Each number is 128 + 32 x the weight over its row's rms, rounded and kept within 0 to 255. Layers, rows and columns count from 0. Numbers have three digits each. The size before them is the row's rms in percent of the matrix's.

# up: layer 5 MLP up, 1280x320, rms 0.0568, rows 474-557, columns 32-63
# down: layer 5 MLP down (transposed), 1280x320, rms 0.0508, rows 474-557, columns 32-63
up474 110:163087150112167157125128092096151094108131138088128067138131088122090112116124144114078136100065
down474 104:152137144115117138180129131135114165085124094081096157114100098153151066209156091091146153164113
up475 111:152104101092104144128110089153154148123111187129098038109119103062114125129093105089105149094141
down475 107:154117119144178111073095140121119055119073084099118155159093168185093160101081188102104136127155
up476 095:128070134170079127102121095119142119109104139091115127176091153173119117107178143107095095147109
down476 095:000118112187104157134144145117135124136179128115122132120150125198072168148126118141142076109092
up477 110:141104140122109146175125135123107119149061110178097120146123115084056075166130192016095144170138
down477 104:107121112128099096147157126106127163132140166155117144163139188115125194165125140166073129167115
up478 103:168167161127189153102157117120168130143123126120129077120133137176112098089140114102175167208142
down478 100:176070076131129134126127150133113112072199174109133131115134189095121171137098150096061114054133
up479 112:138138076173098108085118091152155101088058131095116144084118082111098114120169156132129105103069
down479 107:055189170126083187134179082156137170140097118094095203144143096104140119142108160196070098163129
up480 101:133101129057089140148159060076157097112123142074092219156067147141149151133084130118129094090102
down480 090:107146199105130091092161181154172165129099163109125084111136123142204188139147126096111080182150
up481 104:189154059088139135163125104136168169081100159123091139115114166136115155111174121133093117112072
down481 102:162121092129102156128126106142106100098119123134161142138093160114095121129133136107147209146136
up482 086:150066163090118084150122103113115150100098074079103154128083110133139154110140141067116143165093
down482 089:093101155154075130086115133163100137172092101141172137111151100121122177161107151127155128101144
up483 117:156144155135162148182144109117125179076149178100087163095092154140136086110130141154104105040097
down483 104:146165065109149144150150137098114130153130137088128146122107126138081129138157125163108088178167
up484 105:128118145176095159155116081176142177130100134120090097082136138111114121075169196112136102150064
down484 105:044154170212137141111134121064151107111156116083160146187129086133193109162129091098163155191141
up485 081:141115186128178202120121127171129195117160066069118130079124155114071142156145110091137167111142
down485 077:059155138122122073052165181161126143099161169129075173146104084161115121154101102141132124183103
up486 102:134129070173131146136132111196108111139057121205148077183125119121080101104125156138068155121095
down486 087:071079136105165110141091132103068119172110115139168149110129077141086173162155125146143068129106
up487 102:166164174136128108170161172119132190128116102084108186096179121082121143100105141054128076152136
down487 096:105117105113140061147107070047098085080134126102107122093124144148083073112078149130122081191127
up488 095:143130125168153195138141169227104085160093128159134089141115164089116121138125132166114131137111
down488 098:086137093065126170134058139135137163092133097154147059127097145115182091130116137066181119142103
up489 110:156130190134132094136084106180155163118127097123081154133144140108122133117135207099082128095092
down489 105:100123177115110106128069177133102144097097100137149109159100126167151164089139128155125139094098
up490 096:153149140134096141144121129131164157165105080110042124113165149159154123183114134139089115133137
down490 108:065122098143151188118148136133115137060101118132169103107132113163144057148129133058130127172203
up491 096:122111168146143119057111139127106152142085181099092120161172138128142091159127146032116111068100
down491 100:132165126086100106146097105164086127149179139115163121106087135137168093170165140144129077171159
up492 100:181059127090129238167073137126238187164113103097087112096172098177150193121114096141121151143131
down492 113:103112188105157114100076129155091118151134122106073147097108158130115172110104155136100156163108
up493 099:173126157045126194106077164108128184159146094103128126072149200121139148153123145133078145105146
down493 099:121112136064142120132113075140092162055167147111095089157139085092126123159111111081187151117189
up494 100:142094165192164122140108127126151109160115145117092141133112138126106145123147117083137150111077
down494 098:125104150117133167153126158185094089101178215094121133145078168152141082141101137162148152102072
up495 094:180108095125133096108085147162154096125098096112086133125121168172099168100098118136102137186123
down495 069:086179116101160189144153130173125104118137059101146117148085112175151111104154125097151114143090
up496 107:159112120095147140181094125113191135088143105095085089129139087108075119144149130119124152127140
down496 103:161118158192078194128110104093136141068075079180127119092115129154115104099114194147150161133102
up497 113:128083088147102171118120142159159135134100167080112145048150144116113148056151121146155051145062
down497 117:168131116148160165107110152050085087140093087160094149113163182084103132102128166154157080120152
up498 111:135082141182148126100140098124154162095158131115086087091193149096123208127121160132106097137155
down498 113:178160175094158091156210090139206130123104139049134115133137099090134133146118080115106153121157
up499 078:182136214137156067124123113099124122106036125090113135120131151100110118142099108107134148096120
down499 082:119163094126137031108136133126164130161167149131137143108147137149101160228186122110138051152108
up500 113:150140141164157141136169167177179129102120105162083137136096083158161149136117148124092134061081
down500 124:103121095110103176115136164127139122151133188123135151178111134152153128156122082187147142131111
up501 110:164127087171072133184137066160175101122125125137122165155143145118121149082161170134120151099082
down501 108:121182070136139157077105159133168120090091150101116141094138144123143071120120179114167114155097
up502 133:116176146126150126076113163161123160090078132073088090181068130156064147147162107137141149142112
down502 118:071192117133113143073137163164148126095112114081084113144126116138045154136127135106130131134124
up503 113:146165075120111152131066173138162088092090164132099102148105123100102142068125139111074136081068
down503 104:179104130096143171116092117147097157137149103140120197114076138121112150135196156088163106159078
up504 090:135071103126165185175145126111126149083142133096100133122191144128126134143140139128132144115077
down504 086:094188127186112139098133139140190129172144087083127168108104113101078159130141076161071150137082
up505 116:132141116184144131100106117135139188054100157168095049086084175109103116131149156106108127090124
down505 107:067166121072091105143112112105148108139157171115086174105111190161127064162171110130124174116077
up506 095:175114149157074111158141136162135146065126088063134103131110098063098111103130198084156117067133
down506 092:103145154159109054129183120113125111107120089091185171127098079108152202165124084148138125134135
up507 086:176095176094125147143119128144143136122138124113098134141074125113131181140185122129104092090093
down507 088:064130117149135135107147145174147142134097146150133130151121147161121170110101179162165108123076
up508 087:141113160130160094109101097099108110089163135142111123111154130118116109131131163082175127074137
down508 090:153088094091140127128178114125111165142080097089166198063116113097145095156143089080198186148160
up509 112:159090093102166195061179111176176198156118171134109116061140137139124095149160147111052140193130
down509 109:090198090078132102104094186155116098114092193128197141105142126148073081143126166163091169163160
up510 104:123132101162110129149135184117101127117142124146133061136126102084102100154155117115040106132124
down510 098:129082159093089104136138101080147120114119104103121107113160096125126126117143144160150091053117
up511 108:172101209105158042121088121098119142154085086141048114113160161134129159104198212133087082128047
down511 113:109132112149074115156193165098037076163113121141121144162147164104157096110089089102121091100123
up512 112:142151102160136141153111152110138141131124201146118142158144108160153126100113143123086162160109
down512 109:121121154151122080104135117125101101104129091125151113147139136167185140178128126132120081088169
up513 101:149141118148166140147089105131145100174173072136140130088151067129099133072161130126106092167131
down513 103:115159107138115148030213100134208111113135127149085131165155097120123147113149078121133087156162
up514 093:165146112090165094136111077153167166155132121164114118191144153135112116116136163138082138111090
down514 089:118171144132163120122144101180165113159091054135183157129150201091078099096144100114123181103176
up515 098:147159141124103144129102117175101162133151129108091113120155123104074142154110108154115118131123
down515 098:103143153153114101106110115161094166113102115080112099131128143103065076176111197148145120107184
up516 116:224066118153159214113143092157157143128122183050140147117123157113099162090133136112096068078119
down516 110:150104130103126125145093085173084123198157150110189041120082119130106089145134087106140238110109
up517 101:129117190187166116167106170164176180126063128166062099094177119120097142087172140108110125182172
down517 102:101084098142077118158135106125110156106155198110154098147138100144163081099092154167157096099136
up518 115:133126158110163174091174124158131091101135205088088089100157064116047111136113146085119113093102
down518 106:116097198110165122126135094121138132193125105147124171122146098168071129116120187127162107137086
up519 110:127130154119120124126188092143107158120157189133131102127135096087074095168154113078131080107081
down519 112:101091135127166110178164135074162080118096170106150100121141117160104082111115083184076156115140
up520 106:178110152152137082097157109127169120149085135159102183157151118131096131127125100132093128106112
down520 104:117146095195146167113124081113139117103128170123101116105151098121106084125136108122126136114125
up521 110:140151089079140181071103110150123142065160178112057131083089155124148095150177174045103161123099
down521 105:138136084138211179090182121154173158154138101147102143106172174077179169155164148086142128094092
up522 108:160123106080154184129143124127130146077152187112096104128126118120095143109135151111121163177114
down522 096:083164129172125112166090081121130141127093125139107137097093126085083145113098155150147122149080
up523 105:128169187127131070061127066171118151072126145142065119125133109143143138159217177086166119151127
down523 110:138151145141106135145102187180160155117186135114188096155171133133148151137116160107153172164106
up524 116:150148077160142105114179151200164067115125146162107099072204119130071129142144124120091076183085
down524 115:179099121079118086127142127144150075143190134200065137096133126093102075150096130117122097177151
up525 109:119132067129132147175090093109146183161089113158117181138109112110149075112143131071060067115081
down525 102:187106070123125114098077099103123175100136140080123092130146145132100086111167144079129104147149
up526 103:167099125154126134112095136177107137121147147172114081123130137086180117128117126141112144126064
down526 096:107197126125121199088131099110032128095103080117148106082128068153136112144131102157159151119135
up527 102:161154085175161152135076112140136141091118156125121117160148183056044183150082130118150159114125
down527 102:135143168165109098146095129140177127150107179136108159163124128104145142131173152129110176116130
up528 106:188113164120133128131126138170122149113151068101129194150097143127123152071125126124125111099124
down528 105:127142097180189114130124164130112155151160146118151156120148144163183137139172163176123102038118
up529 113:137111095134091117158097142162128151113108179147075054139117184109123060110133172108152123151120
down529 112:093122149083103111109104095146150149101154156109135137121106126121152121127127086056090138154144
up530 078:171162150131131155118128149129132137029094135152137095147102076106145107161193108098109139112138
down530 081:086106072142120124122105103084163098170109110147202162114129141133076134111126090143139137081156
up531 067:127140108146134108111144109123170072035094137192136071194076097103113075075161110091154145085105
down531 080:113108109136139094145143118124101142168116135135163122114092074109134073089135128097115150084156
up532 096:143164094161131144140138146156155158074121094081111160142128158156115150100119102140067078134128
down532 102:101121198126135167138127096154105066160091103131143054125166123146132133134127140154156195074077
up533 067:145145057087115151118121107163136094143142111117121152129168171139108142133156136109105086135133
down533 085:080119103136078132098123101194144106155134114119167139088082168099159127109148122132106168127146
up534 089:190099135084115158093168169158187105083159137131113161107197140116165108065122094112140135111129
down534 085:080161122134098131151163122087097157090140092135124094144104100124092110230159152142125090180042
up535 111:162160087141071104151153090157136106113181123110148084161129132084127126137119147150062145124112
down535 102:147098138091107084110125141156143104156079118075106121125195095168182093133127167147093229156104
up536 108:161129077109135113124099172123117150095083166071105033130138105083136130112133148146138216173131
down536 101:118124057065176119095137148106077110101082131135119121122104131138136185094119196103118183123117
up537 088:158108089090139123138137096151155124098086231126112186131110162105084078113114176143103135156110
down537 085:167119154127175143081124119099198123112105167071184079133144111107175074140162149125102142116149
up538 106:159044127115073159095168169140151121149149091139120084063191118060135140135123137174124077125121
down538 096:160117181144180174132106116089125162111115108119118112113138099088155128155147166132081099132151
up539 107:155061185089138143177102120128222088081149130057070117091126082097114168165115129115165149159126
down539 106:161116138061128148118114139078142128110141132130110112128109159149173103139119173153150054136152
up540 114:140120180123125076178141133131133132150099124103068117120210173124129128133204145094136153112119
down540 113:113112102149068102133129130127091083167114099116131134130173147107146132143176090174101133184088
up541 084:191130134083107133103148116164139108112129130134129085158131122147118137120127132088122187095110
down541 084:120159122137099096131107098126105137162121100157134177110107121110127119111087118139132114145140
up542 066:143085112129139131138113185155153117127132094169118069085172087144153090181106129111105152123143
down542 081:129103103141079096130152142171135145135085157134153064055145139111093128150134108146127142135120
up543 119:156128136151098206118157087086142111155073142092096113093126133103132064142089197114155159153078
down543 130:190142084136139182101148040075122144151076124125137093112101103070135147092083213114113087161139
up544 105:138055153131161119124110161136173159143097136177035139111189142090081132101197173148107072138130
down544 112:133120159167138122080106114092147156064168086175066071166133182111122144149184091149103100075140
up545 106:159153125063146099115079180133117190133069138126126097133116129130188122124122184125172094104063
down545 112:126138124189185188143100112200218117089089129131147096088106139163126105103125134097174083069147
up546 100:190084108147154147121130104136172099124163193109121119148154105162135134105145142160028158088116
down546 096:091089118109151117177072150086105105128114096130179116115153067127127123072129157155162162182115
up547 107:115092078105110099151124120160116149098140177151108139122135110112065132075184152119110081179047
down547 107:020147129193095176117137111099134139058133129127075123140136141135154111157103143135181096089146
up548 086:152146101135132147088118160119144117104169132135143207160094126098129153167123100060126155110129
down548 085:168057154146124071155151137154116125178125111162142083121130093105174113162134187120118171157181
up549 070:138162145124066087197137124128131088099124065163144142182106073077124064133114074087159136108098
down549 076:220149132145122142137149129154118124164122148172123137160064101019086123128165133117135126098119
up550 067:146105137113102115141110102160142104080114100149133077211141121097086156102090150113137156103119
down550 070:200052121165109143146155098138160143183130121173175148103099159108151129161157102148173141131142
up551 098:143151128144142074156171110101177174111133195094099186146157123123133078154100182065100164118129
down551 095:121061124103132111137038160205092142139150126142116139091080119172148130120117113166131112133098
up552 104:130138172100100193124181103157190154118120134110125138143119165110158121102118130056112083078128
down552 114:164126164089094136140152094165184157155099174107106142137110145097113146129108116082067072086112
up553 099:149134100157153142124166075169140136068074188112106155122071174147108129102101099113083125171106
down553 080:080114122150099110139115183131098112101142081099103133161147112169063155101146137078112135108137
up554 100:131105119168148131104099133137116151137042104095061079151075144144124125093190173095130086148125
down554 097:079152159083054119097108128173148187106150112167090165108079133165054056190131211124144141158097
up555 095:150121175132154145147096005145150105144097166137075150129103153155146170108135136136081124167128
down555 098:153096077136128156147122124135137086175104123087190119088099159096107072153095095150150104106144
up556 104:134147080113102148179087105195161100092115142108153109141138106112100097149126114106070099113115
down556 106:090167189084088160132130072097160099112128152060099084130108188112173090096131109168119137122143
up557 109:143206134116111169118129141118146194126188086088087076144171157114149163161160151067137109086120
down557 122:095115174117086148156104153120147085120109159141055118126156143159131120110173120138080213117132